config.yaml
num_attention_heads: 4
norm: "layernorm"
bias: "none"
tie_word_embeddings: true
init: "normal"
init_std_down: 0.0494
weight_decay: 0.0
lr_head: 0.00867
schedule: "wsd"
max_steps: 2092
Each number is 200 + 40 x the weight over the matrix's rms, rounded and kept within 0 to 999. Layers, rows and columns count from 0.

# layer 6 MLP up, 1024x256, rms 0.0494, rows 920-974, columns 64-127
191,240,166,128,223,151,218,170,171,133,180,127,146,165,178,217,207,192,180,198,178,245,222,243,237,192,245,298,215,168,191,196,169,188,217,184,168,228,212,224,195,235,218,189,236,209,198,131,174,205,146,185,186,237,195,205,187,215,158,130,103,150,220,247
165,209,130,165,315,219,161,226,236,215,248,212,117,234,209,283,227,105,182,207,172,271,190,135,182,213,205,228,159,222,143,210,123,176,211,208,195,193,157,240,219,211,276,215,195,140,203,195,184,227,176,221,167,211,198,98,233,242,158,169,107,157,222,183
191,127,256,189,190,130,165,238,287,150,227,215,216,221,177,194,229,195,167,269,146,100,207,241,137,223,189,210,190,124,160,181,187,158,182,102,256,183,198,192,314,241,161,221,219,140,265,230,151,182,323,177,225,257,226,234,206,170,252,265,237,203,181,221
150,224,230,181,212,248,208,214,229,222,172,227,126,144,196,223,226,223,194,141,191,211,237,176,167,247,219,187,156,184,153,161,288,207,138,201,176,200,179,203,256,193,245,219,204,219,225,247,190,245,241,230,176,145,191,188,146,108,219,213,218,165,201,233
267,191,170,167,260,236,164,195,195,160,222,194,247,207,200,186,126,191,195,254,119,184,219,156,223,201,164,187,169,210,293,172,108,252,248,171,244,153,241,136,183,189,134,192,168,199,190,291,204,191,109,237,226,171,241,184,243,183,207,237,232,239,237,244
166,166,166,192,158,168,259,235,200,192,230,183,220,245,234,222,183,122,212,175,224,211,153,229,171,203,235,256,242,233,165,184,183,135,188,183,153,167,223,170,146,169,222,227,111,187,194,280,160,182,111,161,273,240,229,245,217,134,240,225,210,245,207,117
258,253,224,207,155,146,167,194,183,206,225,110,153,195,220,155,165,194,217,208,233,267,204,200,187,168,174,203,198,182,183,240,213,200,240,169,176,238,184,210,202,231,226,202,183,207,198,150,168,258,227,176,207,260,179,186,180,224,222,132,190,216,180,234
267,155,172,242,207,220,205,196,144,255,198,244,284,204,128,176,253,221,216,256,209,185,202,203,256,249,293,185,213,227,214,230,246,238,183,179,173,204,157,164,209,224,264,230,130,243,220,235,253,229,222,192,121,193,195,230,171,214,173,107,196,192,189,138
265,249,192,237,211,219,263,162,156,204,92,175,273,184,150,225,140,124,215,152,174,243,185,199,202,119,216,158,136,154,160,259,120,292,103,170,247,179,238,213,186,195,214,164,208,202,296,229,232,209,157,228,165,176,184,127,198,287,196,158,213,168,153,225
225,223,203,235,156,157,196,162,272,239,181,175,241,261,222,178,261,139,202,193,230,186,217,258,188,183,185,177,179,176,254,160,240,238,187,243,220,193,157,128,139,239,262,219,228,150,128,141,159,143,224,239,251,187,163,201,215,254,221,187,185,187,125,216
161,218,145,232,178,198,167,226,203,224,274,145,124,232,132,191,166,120,143,165,202,156,166,239,203,139,152,120,168,192,205,267,190,202,142,169,195,240,233,270,256,123,278,259,182,229,156,232,179,217,238,192,231,251,229,275,204,261,200,238,99,231,168,276
210,229,214,188,118,168,218,215,193,179,213,170,153,133,184,168,234,186,173,171,271,225,246,186,204,192,155,248,200,103,194,178,154,244,278,132,250,224,209,177,166,201,204,179,165,218,190,178,192,244,193,186,245,221,238,145,160,225,162,172,236,225,155,213
167,171,189,179,194,161,207,123,208,204,269,135,250,226,276,181,237,238,238,127,221,263,160,218,196,202,238,224,178,200,141,242,136,192,205,264,239,235,220,227,183,249,222,178,196,216,157,191,134,255,273,244,274,180,170,185,236,163,192,180,197,204,215,205
186,252,188,175,256,167,196,198,214,222,221,180,181,279,230,257,209,170,191,246,192,227,224,222,192,193,236,164,204,164,178,120,293,203,191,210,158,200,160,236,168,199,208,234,157,202,218,227,186,226,189,216,277,230,189,209,182,205,131,193,234,189,172,256
225,212,148,201,260,130,210,170,217,182,234,244,180,188,203,179,165,180,182,227,219,103,174,236,180,199,215,162,186,245,104,235,245,248,173,262,200,167,226,187,168,205,150,210,239,222,277,225,174,262,205,199,155,210,159,107,203,209,200,216,214,233,147,220
176,262,172,135,224,219,246,141,253,142,290,163,146,155,231,180,188,222,190,160,159,226,151,203,248,170,174,172,227,241,218,222,218,224,208,186,129,205,255,202,135,166,246,209,190,195,239,136,121,180,241,194,244,135,159,259,196,238,258,216,257,203,146,236
319,201,155,198,240,208,201,160,254,164,247,206,170,223,156,213,202,225,219,201,127,223,193,186,228,255,185,176,245,238,215,184,229,141,236,268,273,229,243,217,206,173,142,174,180,177,268,218,245,195,266,183,247,136,213,180,161,235,203,213,263,159,207,237
164,146,141,185,190,225,195,233,204,223,241,157,193,142,249,179,157,137,183,189,191,254,176,152,166,259,242,236,232,288,182,179,189,137,286,208,155,229,233,252,122,194,194,188,185,195,94,153,201,169,193,200,214,214,180,191,186,234,276,127,195,195,271,164
175,242,116,243,245,177,214,171,250,220,242,135,230,171,161,150,144,187,209,174,214,180,284,180,205,221,161,166,222,196,214,231,178,198,233,145,264,240,282,221,184,169,136,161,209,134,220,181,136,250,182,207,152,264,175,182,156,235,178,148,195,212,202,170
176,185,195,226,236,222,212,208,152,278,159,188,217,193,244,214,163,230,237,218,217,166,212,195,178,145,243,120,173,276,179,150,155,190,221,204,205,245,163,183,214,220,173,173,159,217,162,231,232,155,206,139,121,140,206,197,140,232,134,202,226,143,173,185
203,196,246,255,231,189,207,156,205,183,240,205,206,246,184,186,209,197,116,261,169,164,272,202,171,206,176,213,261,195,139,197,161,165,278,180,122,219,201,223,237,242,205,205,232,139,244,227,154,174,186,203,163,248,268,204,70,240,231,123,276,192,203,262
232,185,192,176,227,200,152,213,235,231,251,202,183,157,248,207,218,303,120,159,150,161,181,129,228,178,147,232,247,199,163,222,140,125,190,159,215,194,173,201,218,264,171,198,218,212,199,234,192,163,245,223,245,240,169,220,160,267,202,124,182,238,227,214
223,167,198,231,159,213,200,201,189,221,117,192,190,182,261,202,240,235,169,282,206,239,192,198,262,178,208,206,219,211,187,115,195,225,214,227,188,227,153,164,185,175,248,146,248,150,159,169,165,219,173,170,130,204,218,166,185,249,201,225,187,260,163,209
228,270,181,220,162,223,229,134,239,182,205,141,102,107,203,175,200,154,191,178,187,137,131,167,188,255,290,127,218,235,163,182,177,192,174,206,187,199,218,261,190,202,190,192,207,160,198,224,197,201,216,189,157,176,249,123,218,227,290,155,178,204,241,182
288,189,215,153,176,249,110,247,109,237,206,120,218,204,295,166,183,250,176,221,119,119,220,249,250,197,138,172,119,190,182,201,197,279,289,174,146,250,171,146,149,237,184,180,159,155,211,144,183,190,261,181,263,302,228,183,263,157,145,270,173,218,152,157
198,216,145,220,213,172,228,222,181,253,163,269,185,209,262,220,148,252,143,207,195,170,242,233,254,229,121,222,198,194,248,198,180,156,217,191,193,298,186,217,254,262,186,143,165,263,251,196,201,180,165,254,218,246,239,209,203,201,199,199,215,159,240,187
201,201,246,186,208,157,180,236,176,230,251,177,243,255,171,271,166,243,205,195,200,202,272,134,149,189,151,261,230,145,188,244,157,289,246,146,263,173,213,201,203,239,199,156,176,134,283,162,256,242,153,316,167,197,218,247,204,189,246,119,203,229,221,152
215,220,216,172,239,209,192,176,183,212,172,234,217,197,303,210,143,187,198,183,225,248,171,200,225,225,187,222,141,225,226,229,188,198,100,150,166,174,188,175,248,212,179,188,185,190,176,155,186,179,182,151,288,218,257,208,160,151,181,179,201,187,222,242
120,245,218,183,167,192,273,172,152,185,225,215,222,211,125,146,244,215,171,279,217,200,200,157,231,170,256,264,213,199,243,200,247,144,163,225,227,166,234,230,131,181,201,222,213,174,182,298,174,172,207,221,228,213,224,169,158,194,209,220,203,202,198,201
221,266,182,187,169,130,217,236,182,204,195,232,230,146,256,91,255,178,147,225,124,101,178,159,173,200,160,212,115,172,206,227,245,135,223,225,242,210,222,232,191,242,193,188,191,239,201,173,215,193,198,193,252,163,188,154,185,188,216,219,260,199,180,233
209,219,155,162,300,181,182,190,124,238,268,227,241,223,226,187,180,160,259,195,167,180,177,143,232,237,143,311,137,217,142,194,212,193,212,165,188,229,215,289,176,181,187,195,150,171,230,155,188,219,142,295,199,153,226,156,264,232,169,135,176,171,220,233
209,195,149,255,200,244,156,212,214,265,215,217,173,237,128,177,169,276,250,215,205,169,201,154,211,230,207,201,228,200,193,197,147,193,286,152,223,196,152,245,169,140,225,203,209,223,169,200,197,270,194,145,167,199,220,256,152,181,203,167,255,187,238,197
131,217,219,214,252,224,157,127,192,226,198,127,273,146,304,131,222,169,272,281,176,210,157,232,255,208,243,219,193,115,234,200,135,170,236,265,176,217,219,201,121,218,203,113,181,187,163,186,192,339,211,238,159,213,245,212,226,226,193,259,211,218,201,171
191,224,243,176,184,233,156,137,245,241,240,221,228,170,141,183,183,158,197,158,139,181,206,231,200,175,232,199,170,262,141,253,215,225,168,177,262,195,67,260,183,185,220,172,214,300,250,251,159,143,263,198,207,104,217,191,194,250,254,181,166,173,200,219
97,189,127,182,230,144,134,227,188,145,277,154,144,215,208,249,122,260,219,245,245,170,218,205,206,218,174,283,199,289,191,140,213,206,208,129,153,214,190,135,191,168,244,175,150,207,199,251,177,245,233,200,245,194,250,151,225,225,152,147,224,255,198,277
195,168,151,193,187,208,225,222,188,185,202,161,171,160,149,233,186,180,199,228,165,243,143,184,208,166,190,158,184,165,180,180,210,161,187,182,245,231,200,156,240,249,218,155,223,191,161,223,172,201,144,220,176,286,193,233,238,197,200,192,241,180,186,203
219,273,176,273,227,192,294,147,182,173,205,200,256,195,179,156,268,236,153,186,214,245,246,218,249,156,231,177,234,193,213,183,220,191,163,182,184,217,141,175,249,190,146,241,220,130,196,242,186,145,189,170,217,201,281,134,199,220,196,149,234,233,191,143
219,239,298,186,180,167,252,223,198,117,255,253,221,241,196,201,208,195,227,192,183,178,221,195,275,210,97,207,236,257,205,221,238,226,195,246,116,223,178,254,179,196,188,192,165,265,176,207,308,141,218,248,126,224,227,185,127,171,232,172,240,248,184,206
194,217,190,181,237,189,164,169,200,197,193,219,190,213,287,164,195,190,177,242,185,188,314,196,197,214,245,169,205,286,212,261,168,236,195,133,221,182,247,159,139,243,238,231,223,216,245,215,330,130,187,257,216,220,162,240,211,160,197,97,222,255,257,213
207,189,185,145,175,230,195,186,235,168,204,146,222,242,168,123,122,158,213,226,205,174,219,222,186,244,256,260,156,263,190,164,151,261,173,238,198,191,209,112,124,253,235,162,144,207,178,155,224,259,232,225,140,115,171,216,144,156,174,202,121,215,244,181
165,270,184,132,215,137,220,248,188,224,153,244,189,183,231,209,204,246,247,259,164,242,215,154,205,197,107,70,173,149,209,217,137,218,244,277,195,234,218,214,198,330,134,234,185,209,162,217,171,177,199,363,144,191,158,181,165,188,158,155,226,194,272,185
167,189,220,195,196,182,210,221,195,149,237,99,220,188,272,176,241,155,156,232,270,177,188,167,216,270,195,204,260,224,236,213,205,236,167,150,187,177,193,204,194,216,215,199,183,266,151,196,238,222,252,183,159,226,257,153,162,215,157,170,218,126,213,236
181,225,208,180,180,158,240,269,181,217,142,217,210,185,184,167,259,187,272,151,253,184,173,260,277,128,221,222,193,227,242,219,191,200,239,233,223,209,187,247,234,246,155,332,189,247,165,273,159,253,208,254,233,184,157,200,285,214,206,207,218,232,222,109
231,296,184,201,193,199,196,160,186,150,195,168,215,188,184,240,176,186,236,195,197,252,197,177,168,226,144,151,185,240,158,214,218,250,146,198,188,221,211,278,269,215,165,199,237,192,204,179,205,193,168,175,179,234,159,231,147,189,292,192,247,183,291,207
188,237,292,185,201,104,212,196,136,116,173,248,216,180,215,219,125,135,230,194,228,241,170,200,241,167,178,152,139,272,217,211,192,246,203,146,220,237,159,189,249,301,165,190,189,161,158,219,240,224,214,182,264,189,178,181,173,171,241,216,198,238,234,192
184,258,173,200,202,150,181,224,247,214,191,207,152,128,108,191,231,180,213,181,210,177,220,201,210,236,268,232,232,227,222,182,176,189,284,226,203,237,214,259,247,226,168,207,146,228,192,183,127,190,257,223,236,244,224,172,111,222,147,223,215,132,250,284
166,206,204,285,212,167,167,231,174,199,260,204,161,172,249,154,161,201,176,192,213,257,230,135,184,233,194,250,134,215,139,224,163,190,163,175,119,233,202,201,227,210,131,202,174,160,225,170,222,179,214,157,212,181,210,215,184,203,217,326,169,228,193,204
201,148,217,256,230,183,223,231,171,225,173,133,220,189,222,150,186,105,269,210,168,204,209,232,100,279,203,270,213,245,117,149,215,142,220,154,154,194,210,134,128,229,234,224,160,251,216,197,283,159,167,209,176,88,172,199,179,220,228,174,164,196,281,233
213,214,274,162,123,150,187,219,142,243,83,133,182,177,194,197,232,175,194,203,186,296,241,225,221,149,212,198,217,213,170,201,258,274,225,296,200,152,237,226,196,174,238,202,184,93,151,163,289,201,236,201,230,233,213,272,194,162,250,205,156,163,220,152
229,250,205,143,229,191,131,197,237,243,171,212,183,234,145,177,187,191,234,204,242,255,207,242,154,153,221,223,167,157,172,242,170,205,183,292,212,190,182,175,188,198,249,146,184,222,206,280,192,224,197,219,255,255,184,191,187,209,163,138,243,173,204,251
148,286,147,176,181,203,228,175,212,189,249,223,233,236,213,161,172,208,299,198,165,250,221,204,216,203,219,204,182,300,176,243,172,239,215,173,172,166,199,197,280,212,231,178,225,160,180,180,217,204,197,174,230,195,192,156,196,205,216,195,282,222,200,225
197,184,218,173,235,182,194,152,286,208,182,225,255,163,225,226,239,185,213,215,239,157,228,223,264,128,148,229,185,136,177,206,260,193,276,102,175,197,231,166,177,230,260,241,147,144,204,181,242,259,156,231,224,227,207,208,163,187,194,251,227,107,202,165
197,157,209,163,135,223,120,107,214,202,246,160,172,251,190,197,164,266,157,177,265,188,228,133,183,219,167,243,183,240,275,169,178,243,281,184,161,217,254,215,184,175,204,253,277,209,242,162,216,217,219,206,182,178,197,176,179,226,247,225,197,170,244,200
206,187,230,215,146,223,200,228,186,201,140,196,185,169,178,190,191,241,156,171,152,169,195,190,208,193,127,176,205,208,201,220,164,201,208,228,170,212,110,191,168,253,104,238,178,127,257,236,283,123,216,149,176,210,224,134,198,178,189,228,212,197,201,216
198,198,214,232,244,155,144,203,200,180,244,167,194,232,176,229,139,188,232,247,154,174,224,204,265,234,161,167,194,243,187,228,229,138,139,173,105,216,198,227,211,166,257,238,171,269,172,182,230,182,225,116,230,208,228,185,157,197,211,221,237,217,199,217
# layer 6 MLP down (transposed), 1024x256, rms 0.0495, rows 920-973, columns 64-127
179,234,227,282,331,195,235,176,225,267,150,179,266,213,301,241,205,230,207,187,183,195,214,218,132,178,201,122,172,240,223,197,263,68,158,172,105,179,189,157,127,298,223,170,233,173,153,179,177,163,173,226,204,203,200,209,239,185,226,221,203,206,248,199
174,182,245,263,149,219,135,204,240,171,248,164,248,263,122,255,199,228,186,309,212,195,294,195,178,120,279,222,196,143,202,233,140,187,223,223,119,274,220,178,156,160,185,197,125,185,206,175,243,212,224,283,204,177,231,177,253,228,144,235,230,162,146,191
234,195,186,180,169,168,219,229,200,219,181,243,222,153,167,258,157,281,153,149,107,177,280,142,237,130,191,224,125,183,208,212,239,302,299,195,222,261,237,222,187,228,209,188,154,249,200,248,255,155,112,290,221,189,218,175,211,219,261,279,101,238,203,207
197,201,183,213,220,115,212,222,150,185,169,130,265,224,141,231,170,203,255,218,206,227,177,215,201,218,138,262,198,110,192,228,238,274,183,259,210,191,139,231,183,230,161,188,156,165,222,282,213,145,117,150,228,216,229,190,239,159,233,119,174,128,163,146
139,203,257,230,136,224,250,217,195,127,184,215,109,191,126,156,218,196,277,147,262,149,184,222,207,242,171,283,226,256,236,259,194,135,216,135,158,226,164,176,184,231,223,208,200,167,189,212,184,189,260,178,159,163,237,225,198,199,108,222,156,137,207,265
245,176,261,196,191,199,129,239,255,205,273,208,192,251,289,200,269,206,134,200,152,297,100,258,214,182,237,196,230,224,299,253,176,141,162,204,129,123,287,171,222,219,254,199,147,184,313,191,160,214,155,175,214,157,170,79,212,141,185,195,233,274,181,231
180,210,142,201,222,206,135,215,174,217,136,238,207,210,196,190,197,203,258,221,216,157,186,176,276,188,205,190,202,284,144,197,177,172,224,201,154,201,203,190,250,277,144,217,272,130,201,155,260,205,191,211,207,162,178,278,194,187,151,265,136,250,232,222
119,238,172,206,214,235,189,156,168,221,190,134,200,193,214,187,198,225,218,138,127,200,166,209,183,209,219,244,217,192,206,149,185,177,193,194,244,182,227,179,187,191,241,219,255,221,204,150,145,243,274,197,171,103,204,229,166,159,284,197,223,207,219,273
156,217,76,242,158,174,167,206,249,196,205,228,152,195,218,206,141,245,194,183,233,256,188,203,158,143,249,191,263,227,214,200,202,96,209,219,145,110,237,175,248,190,280,238,200,209,224,78,166,225,194,243,178,219,160,174,173,127,210,286,197,189,170,269
247,167,178,201,207,198,178,255,204,124,157,209,214,193,215,201,176,165,262,254,298,199,245,161,270,149,180,233,165,236,194,183,172,221,227,208,188,245,175,261,208,184,190,216,196,187,259,185,177,229,182,193,201,224,196,162,249,120,183,270,191,176,187,156
177,176,157,210,279,191,171,187,135,253,289,199,216,255,127,223,217,156,157,151,192,188,218,232,241,195,231,119,192,147,226,224,209,161,147,185,257,222,210,117,241,153,225,200,260,177,144,226,147,208,302,155,200,234,190,210,190,174,257,129,180,147,144,253
182,205,221,193,252,167,239,182,202,171,226,248,282,248,233,102,221,177,217,243,135,277,124,191,167,146,183,203,172,307,192,256,172,171,198,197,155,203,206,207,204,192,145,216,183,152,259,227,190,174,138,92,236,202,247,228,171,201,219,170,143,218,181,174
186,190,191,165,182,214,160,227,249,171,174,183,199,241,196,240,210,179,168,221,132,186,191,201,135,265,181,200,139,149,201,201,211,159,204,122,189,110,203,198,168,292,212,226,199,162,173,225,136,163,162,166,154,236,171,209,248,244,176,242,199,103,134,188
181,232,173,208,235,154,257,205,170,199,161,187,238,154,132,231,210,276,150,254,210,164,162,220,163,212,183,237,203,211,203,235,246,176,117,271,215,218,181,197,213,211,190,168,193,179,180,195,228,166,203,160,179,179,167,236,168,125,201,173,170,192,182,220
191,203,298,131,176,188,231,221,199,165,171,125,217,182,232,165,147,209,188,206,183,225,214,174,244,188,128,143,210,151,230,155,168,165,182,152,336,222,235,227,216,202,232,201,181,209,158,206,199,170,157,210,290,343,197,224,195,270,249,166,103,111,205,246
216,186,216,230,227,175,170,200,231,243,296,197,242,181,210,189,221,184,159,248,181,122,185,201,150,201,201,215,222,149,274,193,165,214,128,183,266,167,129,229,185,237,204,239,193,185,246,214,220,246,255,201,189,204,143,130,197,242,152,195,214,271,283,167
255,232,231,164,124,267,161,197,202,184,235,291,149,238,138,209,208,201,261,273,269,188,174,150,139,144,218,284,176,231,234,193,170,228,160,261,250,163,202,157,200,182,224,253,171,103,217,210,133,180,211,103,163,184,291,161,214,206,169,169,159,203,218,139
172,189,234,209,255,177,244,236,144,187,247,228,196,240,269,205,144,253,189,227,170,241,135,169,243,253,144,165,148,249,180,250,209,238,203,151,298,192,166,153,301,199,200,275,201,199,200,194,199,167,130,233,200,224,183,152,167,192,221,209,185,184,154,217
192,134,240,238,248,189,244,224,237,189,176,197,193,203,192,234,202,226,191,213,232,116,265,259,206,139,220,155,224,261,211,201,215,192,162,229,175,213,207,143,157,222,226,156,159,222,175,195,229,208,159,272,169,90,202,252,196,130,179,223,168,180,204,206
203,201,238,209,193,224,147,134,233,186,208,226,198,210,252,141,274,238,229,139,215,198,150,166,250,190,277,223,228,192,140,228,238,233,207,192,184,117,259,125,252,254,268,234,269,185,259,226,191,219,254,231,186,139,192,212,112,317,174,214,205,172,222,205
160,214,158,227,138,215,270,167,225,114,213,147,139,162,186,116,238,190,224,155,120,238,210,162,212,187,176,138,229,170,244,225,174,253,141,168,202,240,216,236,155,213,230,133,225,238,190,201,181,248,137,260,198,172,227,235,259,141,151,215,158,297,193,183
255,235,202,169,154,204,287,246,237,218,192,268,199,227,170,242,177,156,141,165,185,185,264,221,240,205,265,186,209,217,235,257,258,193,256,130,208,206,245,261,246,212,241,273,146,132,266,234,259,204,167,258,242,162,221,180,216,139,216,265,296,134,165,179
234,199,237,205,203,255,152,233,190,191,160,180,165,201,188,166,160,195,201,193,178,226,175,170,226,189,198,208,197,216,208,223,198,190,189,233,154,209,249,209,186,219,140,176,174,250,252,160,211,207,214,218,186,221,226,126,196,217,172,226,241,144,249,190
198,225,138,231,210,178,160,297,175,219,218,237,197,254,261,328,248,159,117,220,203,230,206,237,195,259,192,196,209,173,242,166,219,239,158,237,251,156,220,227,350,193,205,186,203,197,213,178,194,175,181,236,209,252,273,234,228,180,245,228,125,165,258,231
123,239,182,141,205,157,171,235,117,199,177,193,227,235,181,268,215,219,250,217,263,283,186,191,148,149,97,243,216,202,171,93,158,208,122,231,269,222,181,130,255,265,126,179,212,137,216,226,222,260,178,159,197,264,268,238,168,140,192,181,226,181,221,214
145,172,262,176,164,217,299,138,188,166,190,217,255,252,198,170,218,182,234,208,169,256,110,222,177,203,191,163,154,281,211,203,177,175,181,247,256,263,243,208,203,168,219,190,235,192,118,271,196,255,252,205,196,263,155,217,198,258,188,194,184,191,178,245
126,252,137,163,182,243,130,185,219,175,267,226,202,231,195,151,278,183,242,146,259,189,207,193,218,218,221,201,200,198,244,217,160,196,170,139,178,211,134,115,250,270,191,177,169,182,239,243,160,222,268,186,206,176,205,336,223,195,169,198,152,213,177,196
197,139,150,213,186,231,269,158,172,165,126,261,167,214,194,132,214,258,171,266,219,224,259,212,154,178,177,217,263,159,223,199,226,242,239,224,222,181,229,211,209,183,187,174,203,193,216,201,204,211,255,215,240,224,155,186,241,206,189,176,182,188,258,200
242,186,193,197,248,193,184,207,211,199,207,196,173,162,221,238,182,173,213,178,195,197,208,166,179,222,163,180,201,182,138,227,187,249,226,185,162,203,170,208,209,231,205,183,190,166,214,171,205,213,194,154,166,194,206,229,211,219,194,192,203,206,150,209
281,235,224,220,201,181,164,258,231,192,249,210,272,181,172,137,107,143,218,212,256,211,160,213,223,253,226,179,206,244,164,214,177,249,216,252,135,163,237,212,221,215,218,173,85,218,265,143,196,260,217,251,142,125,195,192,116,250,246,202,178,177,229,133
205,195,255,180,176,219,191,171,217,162,149,202,273,207,241,211,189,212,177,219,152,167,255,238,134,215,183,212,199,168,217,174,269,276,187,236,195,112,245,75,208,143,168,207,163,187,174,174,231,228,170,168,199,220,205,193,181,145,222,183,233,226,129,212
229,192,223,149,191,179,171,189,149,221,187,262,178,200,242,161,156,234,148,300,214,206,130,203,157,168,117,246,174,199,243,165,153,225,187,239,252,225,203,184,228,216,269,177,147,108,162,192,175,224,193,184,296,199,168,139,207,164,229,206,189,167,226,207
186,176,181,212,213,151,166,229,185,206,156,176,190,219,195,162,158,202,148,127,193,189,245,195,219,228,135,86,225,224,219,253,237,205,156,188,158,194,187,233,253,219,202,231,164,263,175,207,206,128,158,165,140,181,174,148,201,173,190,228,183,225,168,224
106,221,240,159,220,173,242,201,243,193,205,194,183,250,173,176,292,164,180,161,243,232,167,199,132,206,235,206,181,273,219,221,218,186,197,176,176,158,188,152,220,152,186,110,232,115,204,212,200,197,234,136,165,195,181,192,196,278,204,213,235,251,211,242
253,189,273,167,167,226,253,192,223,271,202,226,275,195,191,194,149,133,217,149,188,184,183,173,193,224,241,134,212,176,246,216,193,233,207,268,231,216,267,219,203,168,203,201,217,230,162,176,205,222,147,223,187,231,184,258,221,203,220,242,264,173,129,191
240,142,273,173,161,234,225,224,93,205,156,238,188,206,201,260,182,147,271,233,205,124,180,249,178,182,298,161,167,286,97,237,176,210,232,197,260,241,182,172,218,195,218,207,153,218,253,188,200,234,240,178,192,203,198,235,169,221,209,161,122,191,273,205
241,143,201,170,169,215,185,180,252,177,190,216,141,224,224,164,136,217,184,258,237,151,207,144,183,255,234,196,202,153,197,151,227,190,181,278,190,152,159,172,119,158,142,263,212,210,276,118,213,264,212,180,220,197,246,202,118,175,220,236,287,144,176,239
161,170,209,190,165,137,219,172,197,327,149,210,201,212,151,224,256,168,262,233,156,262,174,177,141,177,176,282,183,227,200,224,167,183,170,226,173,134,227,123,247,89,262,251,174,151,202,142,115,277,171,191,187,246,207,208,137,200,188,142,252,206,236,228
140,211,282,193,220,196,171,262,181,199,165,264,212,228,212,184,274,221,209,178,213,140,116,220,241,182,201,268,165,152,273,232,126,193,133,185,217,271,243,196,174,229,301,210,256,169,153,220,245,237,210,189,149,279,277,243,211,229,157,255,193,92,220,160
167,290,174,101,187,213,143,183,178,201,199,150,90,122,160,227,233,214,165,247,200,191,120,180,182,215,189,198,167,196,192,173,198,153,266,141,113,251,146,152,272,178,149,174,201,182,291,191,165,167,150,184,218,150,265,198,208,163,184,197,211,205,141,216
148,144,222,107,213,213,255,231,178,223,228,150,178,214,153,252,177,163,217,222,217,193,191,176,185,179,231,188,219,275,210,181,195,186,254,215,199,232,206,263,229,223,204,202,199,222,206,189,231,269,228,147,239,166,239,259,184,165,205,207,200,276,158,175
222,248,242,241,171,297,180,197,163,115,175,179,136,187,213,222,232,252,202,193,181,154,205,187,270,180,224,191,189,192,206,187,168,281,226,146,249,183,204,176,176,170,207,185,250,195,178,253,189,195,207,189,207,140,178,220,256,211,211,241,125,257,171,267
216,211,211,261,180,239,170,198,177,247,204,219,122,214,251,171,189,119,184,170,132,230,195,182,125,178,200,174,192,165,239,202,224,158,110,226,164,142,163,185,196,176,135,172,253,222,189,226,185,214,179,210,195,173,187,272,232,263,145,235,254,141,223,263
187,264,281,236,103,215,167,208,227,226,218,229,156,250,217,281,179,180,139,217,236,159,270,183,167,216,175,231,161,142,216,195,188,176,253,160,186,254,197,221,214,172,242,269,221,225,90,221,191,143,204,173,263,263,238,212,244,298,240,222,161,187,174,227
157,221,219,242,158,262,156,227,277,217,210,220,259,201,211,173,207,245,160,206,190,242,233,162,207,246,230,195,243,168,172,140,235,208,214,298,181,240,225,177,214,182,208,272,207,202,210,192,201,175,192,205,136,155,243,199,212,207,173,235,256,152,137,221
284,111,246,271,209,167,191,141,89,234,243,171,174,223,252,187,175,233,225,195,222,183,215,245,187,251,149,236,187,219,140,227,220,213,211,243,186,256,150,175,147,205,185,202,195,234,162,176,294,216,191,232,206,170,160,208,142,150,119,216,200,253,162,128
260,203,164,217,196,222,185,223,262,209,233,212,227,257,178,260,220,196,232,184,165,205,224,250,162,233,163,189,227,197,272,170,191,224,254,171,240,198,183,190,141,222,297,255,244,213,240,144,191,197,209,132,219,177,182,154,186,220,241,92,196,165,208,183
200,219,144,164,120,198,160,178,223,187,257,248,193,100,181,174,146,329,213,169,184,236,222,182,302,189,203,147,235,247,120,232,243,180,180,148,203,179,222,105,165,153,141,201,213,254,227,184,134,193,176,117,166,272,181,221,167,160,202,225,206,153,202,137
256,232,197,192,191,252,253,207,233,202,204,221,165,142,193,179,234,187,231,152,187,41,95,252,126,191,157,209,252,225,145,239,222,221,214,212,215,215,216,127,207,250,147,220,250,225,231,212,230,190,233,133,233,194,226,224,180,198,234,196,238,170,231,231
212,133,170,186,220,217,194,179,279,249,130,263,217,201,265,236,200,131,215,210,226,175,219,152,157,265,230,262,202,241,204,199,172,131,261,189,192,220,155,181,195,229,153,160,128,194,144,309,208,171,170,217,204,205,243,243,221,198,205,190,217,221,220,173
240,187,127,229,161,177,250,175,125,209,172,144,189,184,245,107,200,242,133,289,271,212,182,247,200,237,171,243,225,215,195,203,119,176,135,183,222,187,143,202,141,217,214,268,239,252,171,253,168,136,165,230,202,206,247,181,163,275,170,202,238,182,217,236
267,215,198,149,165,181,197,198,223,140,208,203,136,190,171,155,207,260,224,223,199,194,167,212,177,167,197,83,157,255,228,150,150,295,195,209,202,139,209,158,143,185,136,184,158,160,191,185,208,190,198,140,156,145,265,190,223,237,213,217,193,198,221,182
193,243,242,212,160,233,251,160,187,243,253,180,208,153,229,207,168,145,198,180,120,156,149,191,155,146,228,185,172,239,182,100,119,171,213,239,197,231,162,227,144,205,225,94,196,180,181,187,171,168,111,258,149,214,159,169,263,262,132,229,180,252,155,203
246,231,204,180,165,228,123,152,157,162,210,219,151,186,214,218,138,70,190,260,220,200,165,247,207,178,176,228,269,242,245,149,229,200,152,251,140,209,140,205,240,240,207,213,156,235,179,139,197,170,186,183,190,206,179,179,203,169,94,225,199,138,128,214